config = dict(
    d_model=160,
    n_head=2,
    head_dim=64,
    tie_embeddings=False,
    init_std_qkv=0.0375,
    beta1=0.95,
    lr_head=0.00888,
    decay_fraction=0.873,
    seq_len=512,
)
Each number is 500 + 40 x the weight over its row's rms, rounded and kept within 0 to 999. Layers, rows and columns count from 0. Numbers have three digits each. The size before them is the row's rms in percent of the matrix's.

# layer 3 MLP gate, 320x160, rms 0.0751, rows 156-213, columns 80-159
091:513492538578605520516484406564486500511479377526497544463500512493542497447585544428505565472576483478497503486492489483503479451465534554480524510525444492478588511460539499499456452535480538491560489512468525544536507472469524525577458505
091:463454500514495544491489561509406554428493500570480539428532491506500418526580506409449527472545487549449528543483456496503496524560515501390486524419460448520475483479529503462502545540575511485548556503552530556492460569527493447451522530
101:531477424519495538583473430506501592486473562483521590468435548501521443477522488487525477484545488476460524465558488485524583470504539506450486496571500504544514470492508520517522543499513426538466516543492500549538401535549519546511438547
103:488627505502463473435545466457442530504595518541508530537471511465488503474507450449468508478511510486493524513530563573460529501487551438478537523495559514454515488546429549476502442511558519512501478545524530502558509453490456469457488528
100:430507527566556548480464531547501527533433530580503476505464520560512446463515582477442410446560529543462461480418509483506498492539512544499492497514462468487548520532481464476522513585458501486562514511513485495455541453484485449517518510
085:475457490435475468528474438560469475538472535523490454547470504585545504504453510456437601462506478587542539503485545523456594524445503462518545546539549470465541496544496453500534456455555499552539490459534493504475572512505493521494490555
098:509506503516452405541560550489502518496479473510486539534545526527475526568555525593556436461526505545544473504503510501532534535489475517459476553521504558521468515460542425538491547510436433566559464544480456483534379481491535391435538582
099:562507433551408489503586471500524527457510477543420440493471544526462509543474527469454489460494462563506438511563510555522508496438536532499431467486567450495453460571556454513527503459546469540544508448503428479501536454490456501475525523
105:528544535518562499459528516495481507524498536504511533455449476572523472452490534466408506518506514510503427514493510514540479497542450475508493508507470436453494564487485433491527498493494484444562506505487457467479480457455481479537557570
093:511547509521507484495528549534471477496604491540557451561478532439561536521491493485514459458539507520472497546456555492524486535469462472459509457526468541477379484482506492478469500422449502451556478496449472498498470512526488605527539440
090:481443459510396456547478465464479525458463536554422478451510448507463523495459456457474492455487486541507502411528420571515421434514465486484514474578512518516439456498484492531539501449443555513450503491507458567478471503562545550511538450
094:535487526526485485513522571529514483517515483520449426462496529562560543444492464542502520508456425504458513495498469533536517468451490489528561576524420507534557520475488500510583514539502444456480456564542503508465505515461533484566517513
104:467532531553542490511471501554393516485519453539506524534456569544490538506472494519444459506513537423445514464499475468473446552531503481507461425564540572511516449545379569515411475471470537472548499583530527555491559501519524506510482463
142:532470529544542509543527471594487510500497495512457468493411533477560517511472403450482461503480512518484509449451477497543466502493475517495556456561498493551420524496505468552481583459471546507550575469541474562546450490457524520547563506
091:523469459501500514455606479521507475432450538479496468497478552495504502505575460512540407539527494519540394542516537524537475574535451539518562512481421422501525516466511581580503523511483468528480472564436507466500514521494551474482516518
094:509519480551545510476520509493450509564509498505528517542495519487511426536537583527537498458536570542463511471497587521468489478521495561510433491497521544513458524442520512518489469455557513516501571494535448553437534494538479591486498486
092:497505581491503528443537504488530613550519417525502422494470502458521482469489437517444507520492530436564498536508529511466440491545456482435496462521583476597569467496463505523520515515490486502518449434451471536529458551503486542481499537
107:483566490520514534513491483511475522485528508506440522490554478448446484496458532437543536500474501432589478519630442511477482490557542510495529545477568533518467453522432505508433530511502479507471586569479492506551487487509541516514506592
100:483497535517536439574483500565534501468501476511536535423545490498405474499434484458469533444428574456489534487491506496539506565494541512483536514528572544472495448535453475622568515532514481511460465480419491490353542446515493510480467456
097:518484491526503531466486482497491382511489563565480589519531539553488509497486531452519470411443509434570495523511481418504535537484482520424565556445503483533559528404448534542506447487547479441528481511500516527513502546503521455489461503
096:390500496568469478386477519463542524526489488493505488520525472477469424491519528451482519471472422552526522471512499517458527549524513535514493505494496580553564475498496463473441561537504503567446531500564473565475483548465416460491459420
095:478515430466515523507530483483470514504497467541529501490534591536474529447484487543517387467412472456567466514469450514530506480503449521543443445481497500548519466475474523579525478499468545496461512564493480569440463473548515518524492469
101:455524427506524539479477528511578526445457553420485557492487521535506451504473563462548515481434574493568466481453515500430525435467460529537436548520508453525566503512517488476515482525518428493516487494536500427440439519513566483498527528
093:506516477534526493481556547481408455374493524479513519415498496514462462512565550479433487458534486465520554474479495452504535514520495499446468462497518512467573554565531478487528485504482547505520509518529423464529480536488487466507486478
106:455521474490453443397507533523498601540487492491453518473517515455520579478521515512468527537503414526496525512520529501501519470555503502531467516492475509513546476512507521525464525517474427427545447512530503559454531490528487461499441486
094:506455533482515440540491520502492571495505550539427591549462514445509491502580508537491585426481476444518485519481551515489501491576453486515526444528491471526490478469582510550453499484476540447527520523486492508494588534542483558503552454
095:453550487460599471470515541450522469507499545521481485498466566413477491471527496421455541475556510527539534540547554418461462499563496477571556534426485505497522471516455521516530423447517445478498462461494386502543483533539482425458503532
107:533469541525505462426443500492485463567520533468486531402527509409492533443495504463456483550460503524484503501450518469439588509530508488511446390475476461489512522484490497505453507454489491465472491552472521567458463476596439519541502512
108:486474571475551505521471506462558532486480544468579511541515486468544460529474458453567474512508494503503544543527477516522573480488514483450542568505538511436424441611467476480512468441516482530512531572485547462516514454424511524476508483
106:512540477476528505393526480482540526514511445414500523505452498549437519477534472458513523538511400554539493477557467457538512511471460480505495499537499504450476543540438476529520539503443439545549552511501475517542514560502461432445503485
104:555479518522496492473528447461447501584474515512475508450567541493519444483555556495501516494494469517450535569480455500505500511490535505507442490451440566517525423445475470431500545469563460500515465489456509464435505500548432484465483448
092:459509529552499502495566535457426471518467517498506500464449463524521502454542469511574546568463422517495516441492499425508470543494469495570538505507527507508542542553468516466570411482485477541561467460530409486537518516524392503451503456
095:505513460508438455507564478550546505502461503461428533460544567518506540498466521438480503542558463576460553502537524547467484485515495441543462516453593460484482539509414507505474547497571459502535543535553502469505446473483538496488518542
099:523477463531502463557467468532492449484549492496474529478478485533510517480509473513512481421457459546503528442498481541467491484526420577493503468476589537457461535491445451507487524486518575491493499503484500463541430410465525471502518509
096:513449489579476470486555500451461548476496438567518445481525483500466527401534439514521467546468505538476443538544420492546522481547469472475514521473479481526470480536473485517529493541523541508462529524548535587495485494525554417541529476
094:480491473534501448478528565474475459558509532479481471465491456485508446516619510522503512487468540520522511475490469516465490502539480430494505549530447586537433491495483458477439501504508451441567526547526425492465493520417522496446521512
093:498492525502538473476437508476432496559500428491521433530526471565519525481516464562558493427474484400492538476538552518485493487554531458489459466476544530553475479438454490548536479478440530505439497522407490534380515515566480478509500475
106:487456562508420483484516579508474540570481451490479501446508478489478513465548585583507467467547472484472466468492466492543487466598529532439483416489461544547499483512528489522464488455503521503494466490549549597456425511653423486487457483
096:452572393511561497544573520474529474507464535523519557506512487487465520517469494507510509478510500530540493572501497455489524457543510508538516548561498511527471514545486434557455492458497522503539509520510439425546493532469588517496450549
091:508489494486437521479480587512509488445498506490508552479473541526476577522517450540579518461546435431524481443521441562526490484512553519489510529410463523436491548603560516552499487492468536544443522498473569527452470479472522516480537407
102:416487504523449493550475498517489497471486439405476456481500459462598579506468470585419532525452431512499508447468507562503433466501516513386487493449441424440539514537521519467500511504448515525442472472542520539487509495420493493483523487
097:498559504520554471450546492492587423476450393502504482533540461479480459493512493443458499558484507506492443427524452448515592486487477467487502541504401519483517496519508475459535423479471515507491496512526527474507449491474501457442481584
096:495514428437511526525468494552538561530499523443492500509487538555471531557531577595457492523501489524482457468473454493488499543467571463534468536573441466483572479462469493524493568519525529449443474475474530497501484552553451531585400519
100:507526464571494547449475450521518448461525530450518498518489474479455494498527529538503493522531508514501487472448502413474514491477452505489391501477449492535496504443495531499510514508505484490501522498509430604569523564453483445470451532
107:468543554477569447434429538532567521540510521531482468525478518433471501515471473477529475417491462456486482492444517520500507504522564473438494459416500438436519511530492517514577511508536461489509512450461465545509487444481445480551448454
108:488540506470463488504464510481578579504489462515507507511547460599498476496534438466476569558501492532502457522646476545493555494545512478481488562446540516442498491534510533454521514502548517594521482396531529453523441574496519397463552518
101:533428589502488557475531443523482482476536547535486531560434449493538465464523508498471490419478510507531550490539531439580479450503492505481516528606583445497553546488498486541507456491471502562512545491480497456469520520491536478442468541
104:576547543493525429468483482559496479506545462505449553526505488524525542491452477473467466547460529478548486485537589491496476503449448425471431505530507523523487495524545522512497534434448455495524510440557494482513464513511528537527613494
098:540564461472472460495585552521428505482449535558467477476519529457501461485528497501526503493436445441550479472517510512484484409570582496528534515551549516461455507515569527506506542493551464570509496485488504471531460467445565461421568532
104:476505493523454535502505408500492408447534531513456489478518448522432508498539529464481453414540463456447492413522513513446527524449461458498403528446452504498563523486507474498484584504543425557497513516474526559437479517462433503513463502
092:546517514488464599542558557521489465574466538505477423557528496518482471515519507512470478445461509480471502485524524556472567571576466462589511452467490455535561529510491446530494507536526501490442501499495488487448476530511536518507502447
103:429475497548490453554473538558554532502546518495554452452495518501454513551524482538554444511532552455502485496516506510487526516406494469471515467471460471503477561510534503522450537543474540474499513514541536551535444522577464502477525516
106:495538442478465545546500563486531484522558463567513538533512486489570505502548444499495433478556495463543602496621506433465468502430505461530520480507507548542504539510480509533524416475432452458564517462491507585514498492511497468460497547
093:475474416477500510520589414553482430434522558478502455463521520554461480575553459464501471511535493477572434478500544510453482543500524549513519503430503549463583535497586481534433506470537478520519426488464499460485414503407504496505482525
088:515588470530551504505397455439512513505521509449480516477443440502497479458545470484468503450446535462539445467527443477492506470511567532532554547515476451443537439417543440533459467475476456506451535562492548474411526477481503541482469553
094:552522509505477489495529517474500460558488486492464454484457533473481520561551541535543417535479480435547442502504463486473430497479508464507513505474447533513526548528528565502567551514498527447614383525479453437484483466575514472490556482
101:504561557443513534433578517444447488474530533568518496553508520516423527486547470552534502537490447505494521455543455460434537498520483485470517529507493582476517455508470533525478510458506498518481506510470511486548475560485586424469495429
087:465470578590468487457505544512533512505495468550490450479428558467437511425497604562436431533487480539453481496450500516473524550457529514423477433558478529595534491493495544481485501505467502521496494467511516470527487527498455518546434496
# layer 3 MLP up, 320x160, rms 0.0745, rows 156-213, columns 80-159
098:527503503500541482548507472542492567574524454483491427511482518466576515546615471523486511478507468465475448509516479537501431464442493501437561545522372535493543480507528552552449511551521476495487436559481532529533482517485462504528464469
097:485531545501537526455478539435461499419447470560500494416518471538485446514554554501486530489478485565516508537457468475530513530597523492458476566449421483562473529470532478455545501501466544449526569552521500549522529515542514510498503479
096:488515527555509485494506510584500447483488459431535552459540528484585493495549500431530545568453480580517485478489515532507453470508402437510442497521499555485481447539416442517468457411462409487534508477499538536444467558474538521549468487
094:510539534510495496560513481491488549516453458477573567584468538518448475489512493541452549542482499432506400512483512539541486494441452449538456546531492487487538530497475504540524488544522476481492431533495585480533517517513548528569426511
100:515497492428439507465498498548498466482572440458483473487497437488498524518482467554507540497486464431549526478540485528584568484410424481548483461525515539493492520536541455507530471481583532549451579493451473519557434521421475528512424456
130:475502575472533495541437389501571461472513570513473519497509475461532573538423500532558475497487453521531496516536537493454439513504487482416498523419477453444477494514474475521525494474503475438556551496498503458470528498479468483504484410
095:454498477517476541548447427525497491479476407481469522502548515448550495486491482408450527469486480480454526532490509551521530505510474490584498439520473440469465517524485519493476500572496433424476533470584520517538589466500504518566518451
091:540516506510488579489537552448489519522499546462449494559473535523595527429484557487504460508531556504479519559511455470587493612531535502492476563523466489447512587513559478480564504508457467510554478510489458467438497544467421522531389485
092:439486503544420506494464537459508443505533474458523442508539482446413544540510526516530480475531470502524523493530527482512587500506556495487507494469440510593504493505497544504491468472458527531495495519478542548475533463573476511485453454
099:529508491505483527529445468462475517557468462593478524504493533485501491484485384519466424515509526535495436469502514507471460522510504536494490499493599529510543425457418541497531572467532469515525453519455459496556499541467538432465488559
094:480477478535427406542549492493504495416479501535484499535505447498488518445447474398466500494538498541516505465509454573534409470480500484472471443581556481533461499525492482514555514464452530498498459449459472515527472479539492500550470502
101:482556509514525441519445485540505507498464532504456594513574490465456476512517463453449452463513462495462523577512521513497495528536540510469445487531451558547462493491479501540451462531524487529527531528468502550515470573525567479432482539
094:497550466456433555501482567469604482586538538432433475485555483517450484549562512493548475475429485538495566580586529496509514480430507485491499567407470518505455515492568531510517519518508505496456509503518483470443500533517487510466519558
126:515462527554515570487551506583453495495523570517463432474463499457480527497497384454507465486455499481468463442452490480545449496418498526526569478537452519516475522461513455577478517484475590500511563440503478548478421490453569529487501483
093:501435535524506483507546538484472457511533501561518445488605504404530470528549481543501549519527520474491466504563431517530441466497444528507484520517445461494501489493541503516515507473501507565540522535445587508521450521554495521567452453
099:560487418514532513513492532546492493486455436455521497569499547514539460512545507465463506509403557481451440508507524514473546491519517459494484467563482497475544415502489515440482492506482486446483506504447434495463463554491495487531570511
084:521546566468499468428566535493567557550511446593492493526441512482518545484495458516457513546525539398518474528500527564515490491491442471454518509534549506537525468491502530541524534537502486506539442482400482511527461519472496544466530538
102:508508537545437499466538473529471501531474484478448453467516537513528501415519551520479483526568438507383564454459477511502579528538492528461479501524441502510555425542486517477526481533518412520449509539532540479442497509503503514453538530
094:479421528515478473503485457537457474453476479466464529479528394482482500473421531508483497463507475479490523520478455527492500492443465478542575460561536495437508428525420481548503437485521459445464490565491539488463489423436533455441504502
128:491549486458522565476481464488556420433437496524381547441570536480536541434509557481432446455537543484504478515438470440499547516423427466509458519454516470519518586434440517506526515473488444480559502560535489544480475527491515447488531505
089:529499482503509501519549521501476506578532478456477503539386409512535524542529478472458451527475545438447448451565527458492503504487462414529485446480507457467469470462509478523428446432455607447506458538474488514464470544506590548483507532
093:465446490412469472544503475507468421479510507533523491539546530426498477509563627462560455521515500517505521585475467516489556491523489581514515493384526517513468497483535580433425484435517559529528513509517499477509502458557468526474519497
105:510453467479525503476507546469544533514472523475559544477435488535537395504478555497528420460481541467478454481508494498454504437488444471503439508545511470528542530505594482509430514466558488483458472555532536500452415520535599505497474518
110:425574507506496510454548471467514500557403444459509509469496428535490474425449416544536400514508482452592496490493485504487479461513513529552477539518558511504453476487493529469497526488550418508474444491433481474471530497523561477452481515
102:527532505454525479540529486532519496516565491517566479529482488586393509486530493539505486545535469552533476471476510553517502516466481475484544466441478476547466492482522445547586480579540472428531488471506492485594466576485464456516554447
093:454544483528533484414516506528569459479497427528560436448501487533476494497498540457556485514487512472569500491526452500533489535566507558441524502509486536527529559503492577514581525554499547539574493469534501613457455534484487479467472509
106:578455539571481482535444446545444519456560461541506533555547462539490498500501522503533467544536531489544479418498469591501474539462516448439435486551578528471490516526534530507456558438520501478583536544505592528490495523502544475447500478
102:515502520497462469436429496510485483549495533514478491473478519466509478424509520506562429518493458489471560431449480470452548504546482446539448483484455490588519511475529534515446544542513525411463449546542495564429449438575445539522508470
105:533437508507546508454581553437532506578451535462546492504541482448578439545519483491550454503507519516484504569473449481506522430428544515445526536510513521492418451527461495513541452518486488545525552552511511458470450454406453418467481452
089:503480456487510473575495570572486548531551553538468518502469428502546502540528613525514504534477577450449466480489448487482501514473481509541551539478429546547485432537523523431478385495524600482439467506554541491524441508482493548572507486
097:473515396476465535543483532481538554449481436428519522550467496500449517530507456497541490487513490487531521469561554568441448518508510511446528497440508507482496528540507558524584498520484487502497465484502459451545477523509543520490529507
104:548484533523499482508473516550532515465561497521503499546524549478495534498457513497453440519564528470553476478495501564482514512503458458511421495608518494515511577442534464541481478476486576449543518567478614532496493468449566443551515521
098:554488514477461481448486486550470449548554521580505463523549528464500517487497526458491420515473473515462532495513490545368548479553507481502459507400513440483492506455471522539510509517476501481555498523513518626547484513529453505538549569
104:516521489470448480470514551475517499441496567557501545560568514548506502552525477477488585576589545569510456559517503494445585527437456476485487480492425515544528460531502500483515446545510477486514527515496521485431531445536415509560487522
094:543541454469489528415509488593522483551531581521495464563439549541496536480468588498499533517571466577493558501495491519487559496492504523577500507508509464508508450448522474498428459566544496555475466509517468526488586510515459573526508529
090:490483467521473479516549535501503470592546472464508529523472490492498466519504505562463528493512502539527469503477494490465465508450466461521503583498476559531435519497492480495490429575457485485516451505483424537415506542499561561434458458
093:516500561500499429570447525438450566557497445518521357545522517542498530502532465565422503422534463472431490466541536519465482470488470534456465500403508541519475488556480463539575546511477557516499476507501545506489524510481488459483519467
104:492548498518444531494559598440504471491463515555456483516462507467519500441578511549541429457505470522474551528396477451549474546495516493481427438544472470481550517499461528587542495487561502504506515557483520462482525512561434467526470527
098:457458526415556526492483439516459490473484507548518511528522522558454521507475560459469512515501511510523468504516513524425552461547481475452482510449520457521471477510458454551483498436530580519478478606468488558471522447429540503495476477
098:553478543516510521515550534488486509500444499500464477497509458514473446442453510394519482527476553531490497480484554478515461456507500483514462434464492453474514438401458478496572520509537468444560507498505442488522534490505439537535422541
098:449525531536439490525447456566468463445447496490430446503491496486558599494496489557479515538441409522484534447432536518487387464525537503459489520480466448509544537537516483474465497531447481479445457509566533501535538503445448533496494519
098:521557574519477389511595486557503549513453455512477548601524488500378499541508484468510534495539531516499520545499473467526459495490509494450508523541509551523550561506551553564570504496470498508470482530507536470440539492480468447499523453
100:523449511451421502476442453545533504537477540499475490565478511422457495522528498503468573491505528546492469535422425506513592521458597455518541514542443405504522500435505519508557497498448481487553500455528546496499509543538443519530456540
104:439458485537500477539472498514629446467503442524473436482525517491437421516503517439422498426530536502527496465501461516476451459458419504493417536491480522481524505492466506520554496497531494504541462455568554587493554506556493470472472515
086:468441539478501540491552484470551547500485492494497481532431479464540511504531491444539457499452551488474424496398528525529492560475487459559487484474548476406437490512505518477489492472464510504384457497515487550447499486508464559485454526
104:499524547441535482553510535500519563494464486488523513511476563514495485523465507545500487527523455422530515444558470450475520501559547459509482458608482453541521511502469554542550592527502535582457495491512476536554465543504541424475426445
108:537444471490451456520468524557529496469523394505505499452501454529473474495466492496480484493419443476515471568464482572595582463454475508515464510508495453451513398489564491509504492498484514533400534518497510534516498440489510477489563456
100:487490467541474485562441462470537524485540498557538514512421499516519507446485514501409512446570565442412511474512497581482475517495502495460507506425596494477493573555517508489580532501563541501521493445522477570567545542542501442512489552
093:576456486502572505541495462503478546497533390532584414575468487431533478541493507532478517508569522489489508557505504438487531539477459537543521534489398510483499510471477497509456454503465516487465572560454506479475499470530434556543438455
099:561484510482588521485527466479508491516456426452529505511482472491458497546518466520532484503490446505543468468458458500455539511539578534527469514483527552516503459443468481498470482492479498515517522449516546586526500543450385488514498512
094:532444517469541490480472428476573562491502460522479531430512448507511468448415495441493523568471484507446443561469437465525510467504540499377510499524509548490502406493475524449499477410500500532536483517613562529543461529541439548513512570
101:504467558553513498563461473618502509452459569559529534448505531417476492544567520526534456510486527493472490448520524527474494502504456528454500415478492496538505484527513467504461520412517529486556512513509570562514471485620580490473490499
104:449563461530495540502480511488425522502498489517473548480528550458522525431471535418440456526573531490455508497578493459516471453456441507537477494482510496510621451516485567561479395495421473495494538438513511583506486517512501513506555398
090:510550468486483374484592480538545494478470563518509530500555544449552483585560577523516561463512499452501485450497553502440508536490465522461458514425546521503548488471518459540482482492543526562481463525511561550489480483491512496469463515
100:488593434524470485544506455429498453453515533551461483482510459531554458410480530533518465539581513502459484561503497514523538471465494536473559487477508450465496503481496511502566489538506564473419472541490526524437551386545485529525527540
091:502485469485480491481517539541518508479518546504486523507542474541483545465511437543529517480568482572465536476512493571515477514528497528512560509524557492524553510473474451498449481515476443537492571438486483473554456561404457537494458530
095:464552449509474501498493500575487455477461562549463560500530529549508558458445518438448444486508466496504427479458525462518445501474505489451472529514492493449552575535537581480545505502468497520462529548493502456491447436486473487421516470
091:574485455603451479493439502394457407514475502506514527520557527520469488420439419455477510414449499495475559540505558488508530426467516531598465474499482485485510537415535515455519453531536546494470449562478488561524533474531505479502498495
# layer 3 MLP down (transposed), 320x160, rms 0.0688, rows 156-212, columns 80-159
098:553536532426482525496488492447518530499546482506542417491482506536468521497524456527499480583527575407502450534470450563574434481513523473434499524486410477470544436474467529463505522440570522522460427517506526538481536500559483556586498500
101:430501510424455557450488479453453453405608455507527520462526519590574512488530442440500541547511558521546489540446534509463502471513535518486470509507455527500525563496468532532525560434471515385480603528541486468462557464531488451545433503
101:522475534466473427458529519526537413556550522529522464502509538477452585479512476509514537448503510517572433449457545526504526524537604568520559451510436496448490463504524442430487503461479583529504551486528492502445507530500503461534626511
098:487494506554532539432560561520512474524580422528492489575550492508497469506597469429537488496553523477420492612418492514549547489468497535479573529526508476406529500466483512571488508496496535445478473467528509464509532564550522465506500549
099:511513594495496491515465444564468490468491458548483474400470557446497497506552503547483507507458442541453544505521546507430496443513443425499519488446495454516458532437513536563537532467586495495486517474610520573570500588533455489522445503
121:509546602430567508513476513462512460463500499527514527446528465461513573503449452475488506481493472515512465501548503502522431496489527468490407531402478514474478492454438456511499495470504461424519442491479550479531538468507476501517522392
097:523494454483542472518528535449422552545491438500419541512560510418501478534544451540488501450497468472545539534528492512628535575433464523563554484547540451450465482530525423484458523489447490520622457463515543484506500498502505462525481452
097:536489507475448516569448536437432478529479533519384531568487488499515550461476530529455461517496554504497553526510470507545554498491529530532513567509513542587432548499526466429555522445476503505484531552458499492537501542461510515535492456
096:528493488428509501536501467469564490520465524535513521470500552499511553501483517546491528421462538499451516525435511509538520518505450524480519508483475570479441505538554483511473541528548527439508484550506499498527520557516512519509501535
089:497564473512480459441476539503463509509512495511561538575505592495480483449516595529560496509564507603510503536484524558552519478499518498436502523462466553557437502506506529532512476580459506536433515541467517501506502475524482532501544495
091:477545475563465578499452447467461535552511564517520538560529482409500407536505433543539534412484491453514460540516544471489499523394515513499541512467515461461481536501520537477513497497493422520545496440507391478462610458525523497498480512
102:505454523482537493488499532557490437559499512546458522482506540461480485469505479451451486527535467504518576547555524526531524556487615468545470519540488488505504491484507433456496479423531491454499526544527517570487518537525563490401521556
099:488507495541581529513517479463412557482462527472487516478571533494492469426434521504485499460551391486412491456453534589551565462416531443529438486541489564540570478500448463578436467490509443532525479480486519504543533502523485487484508504
112:500481548492523510486555524544519481482484501503397464511579476452495523496510461495514458504463548497462507434522501473525525546389490512482522518590407466523482465488503419580459498454444471516497517450462514458470471490532533521471511463
095:513498498492483443454486528450479447513519573525543501462554505473514449470474489576504450554550473537430518465542478523517445466462538556524513531507529419508611374564507502507490544483503546571483531543486608487558539496471489473504514446
097:467557499548496472500470481600450452523511463475500455478456552514488515487543528467461533559579570483486491473482408540531416532428484470433498533423481524483490457538477509536501447581445516508482510533521514499481484492536520459627521409
091:517472489508531523565583489458517533453519451544497470540560438430511506470565458493430423488455536556474478534477503515479578498445455495429514531451473519513524530550489492460499524515490487496496448420559433513527558461496533561522493441
100:463495524482482489453492467570520444437457501535490499526536507474541467445406493534570458485515565521536466453454527540498571469554563543498486504486542528534533454511549471513475529477533536459517492576518474488517510427538519558521489572
106:522477515541475479562491447455508448498467437470530435524504457485552481587542458529492589408471484503517441508541545455544507497493438472536507461494569434541477500535517548468491417517440521497541480566497509527513536498495563493480463507
120:459515512496498527433463463503495415488438588513430485458518543465565535452462536507517462519513506453522501498459462541518464568433452480482539532500529520525549588499452533475504531530489489431504506531549497491526458543501535457523593470
094:478464552493486487507553495508542525461522497452497471433532530543449544524576540409550486522436477540480521452457451452496464479525597588561473484529478518488563471548444539528567514519496417523496523538518512530491453505510428468494527504
091:484498464527527559477507535586440560503518498480472498572433570512542552460420481496493491542525495463500478415518509478483469530494502458448509504463436458485493501446523522420470499519455520452498457478521544481564458453446502537529566560
101:565524519473503511514538491488485501539485452487516535449440503462520490429563529478473493510472471522515476527492516557469569496478452507440473515544446511492604530562558485460519508524488543537469449568546469540460546489566551529548448522
107:512495495497551527462552434553551480555359445497533520501478539522451499436475504535518494451553503470585497514526506455439456464518555462475534491468498491524403459571487509437504490501531421496463521455488460485484570486503494491524538461
104:506470544487545480481545419493467544486528414489436477503434432549532496456457461468474500609490544508530479560503456522436541502469499463502506484484500500403417545565585491598450463561498537500548522486533565468555534523455525526425513463
098:442533560559454521469446424524532509529509556479486450520436463477491556488525507510514468534507509528515449407506486528523482544601449485427539564521507407510518454526534531468503511512500553496505508463579513588519528543425590496516473530
095:501494491554537475426488460491497586486536461576492583493468464528423491485502456481501456527523535578514511452463526481517438511453484497469443485520532518442509478568506502510458561426515474463606515486485589509414413509518492435454539491
106:545492488407473447577525534492531460532479489456510491533492486530444535523447527533460529487511472532457563464496440544492515469604615524566452583454476520504514485480493496574493546594500487541484505503489476560488572506523508441543475475
101:421506474470513540517504525405407441527519532547560453490580462481474526516543444428521527513559489500640510481528561481507510532440533539467568514557475524537459541442489482472531482505533475529472423476487459450551491542471498533542585531
096:522543475539496524480504540516476514554491536439519455535576426545490504568536521439499486491450463575440523521557420486482504516428537524560516509458429539547539468464488546470475500492531483547463531478521549475508409592452501443515464530
099:442460517506513543509492498469516489498415522408482476493523493538529525579539479470510415446460433505479471520490584515428457496462546536528498445455539546549475436569562472452543510475541553466449507512495515443451435486545509502498512529
101:486424482571473495487511487464538527488543521481489489557516531469451514454491446479418447566545496455480484481501464528497504437552485439480463505536527547533515554459575436515470449533551572509576490608434570543545477463477544514514455540
101:535493489520469496413486553534455465553480528512410508490514526502483483495506497467495445516506472548519535521511489490393519528547524525514470514491462489452466503543465514528568514444460524487585480505574517454449492581515435477574541496
101:516531468522482480547427543365481505507483549489431544523578423529523519475542533566488521548502499532458552545521519530448552566510515444460511510521535552521538429483444509411570510485486572524504476511483474519526533425500505447499503512
096:486519474487453404497570466404494536424508551495471465556478498477511511466523525510533471486463469555533453554545465463435510538509511529496543515535471444548491530499537484443551475558500474540504566468592471594493541484515607488551514542
092:517457468543504538535488551525460478461425496490477531452473490483512481484465489493530423418540548488487431457453521478460501495517443468467554468509523377508502501455564479459492529546522422530484575475499510499430558498495562513520545455
099:448437478534530538376444490512561505496465449576544488435533456485522479491488494483603468486490512487575539463477515464532498552453497496518493540509489513438481475452457540491537443500437450459454477488463463518402495473500480548535579490
100:470495502584492533475500463508469579427467486504483495482509549501525588516482458486498541505567496477504500465536448525444478492447505509560576524486506487458418515497463525480442465498476478526514427524549529528462526554490520505385512471
101:511624459473544498529507511463566511528509502504485509494559485544480537515490481507465538501556480448436454598519490509530536475515471515455503566435467563455514464515447544562536556461489499472478510556584466455500476518526525504585480557
096:500490485498544527548454564467544491517520522463525461499505549487512558556600479591531503483560501511503570541493541564545470520522477465479541550547495583495488494556563505515471553533463573494471503535457512536476430526550516428428579426
093:529519496528467503436463506580534426484476486462528530473495576457449521402511478472530498411509506543539512529437484530523550461486495528425516470448481490516438503540483470480504418470552439521424548451569454470498480435458491499490584471
101:486539525428481504465520542589553533512436378520518518487483531402499499502490485532532493548458556519484452470542468482511533551509490557507441492531507535584567522484520562490511529440463533496450409596547486524445508490446445449518437527
100:473499460476485531576504461480537467543460474500498484543463587529525515450475487487479523464539462479500482469544397490520554518492529435509530534541500509509579449436493583449541492536538470507488510479529515468455489470517442484508472469
105:467506505490492499547490555535521562434473465560495526495543504507460608516503437483510570476537470495438552513495515576549476544535525533480455533484531479516488598513469515521462542442479475433458532538442579447448469476561502548558485516
099:505447446476457578533533519494468509441466543443500527449556485506547471481415502517573519552495512497496502478520491477600504457506479533564538521561520579555455494522474494501394497499458516529473493552499503441507506477493548493459588509
097:530534511473534536421515577512494548445467575488503443508569583506441474450523492525547493516442517435512493461451499508528523472470527469559510416478534555461504577522514523509484467451523564414429471471534523551501496547514524579512503493
105:554525527464541492526485551513491532413472447399492481544551444461426470480457510537554508460474504495503497542585547555481474498430434473512549490484411525493486464513529458503490501517458511512439464492518513573449503429503492574532465488
100:535565441442542436511476528382512529424496534493509482548455550550538469468490525563501552494545528452501493436492482513527507476465497439457416574479531536516493463536459525454507494516514485505474537520551562479472484545513499464536476554
101:415565448519543502526521562557371596539545521508495487525510547557543440525512513471509436482581540517504496539539479493541496472513554514490504508566480539414559473463529490494473471481490530511508500469466479466535487512458535482377554514
100:501534561441479550449521510507498528513436503470470490527447526549448494467522488511485542472526558444518453521473496483554472526544516442497509524473506533493504532459428505501516503538511474508403490521490552557520461532451494458498445520
096:492530497555590509491564540537459438552484518506525509532478524561544474470570460446467485440531525511494520491597483517453589535525493461586550494468485478460470572505467566533484577544500518520450535530518434491437480447463528476468451462
103:510543467486481467504535511479494467522468475573509498537470527466496527524421505503425493498509465514418546474464509492487479498561488520553451448524551482516464434487556480519532481418516492488464517467521482471512517516398527486523522473
106:543506565415526532433485488491431490539538484557438532507533473498603498503476529511516481454568558500505488506431521589495490489485525577562513502561456457564550559539527473475506455486563475472459482546537534530587512544502517477445535540
093:505472470474541559510536445407509485490521488480516417515462486506402493432495441478513496513407475524455486538468453514530435434510483527533465504481519570471533507545549521493468455480477548508477459480479511525475599537497491512485522537
098:448533445529461524581500476500497469448520513494519553501481492507545519517484595588464509478472534452539517568510597495558537499494553494502464521417521482560561539444560435538593481394574437434521526565544531496518564496504462478424504507
091:518451545455488472509483513518578509502529575500447466465470559482493518449602453510529544469459434475440499529509545549472531531468464536531563513417507484479580543474496522464406486462505412476595493503479492541523479495463473469545476456
095:502430461498545464410431527503494511493479530485490520506458483489503503566475542445446481524451483439556479490516467444556510491483574493486496497513465489519467538539479495503480602451588495584509439473435531550447535467472595439519461519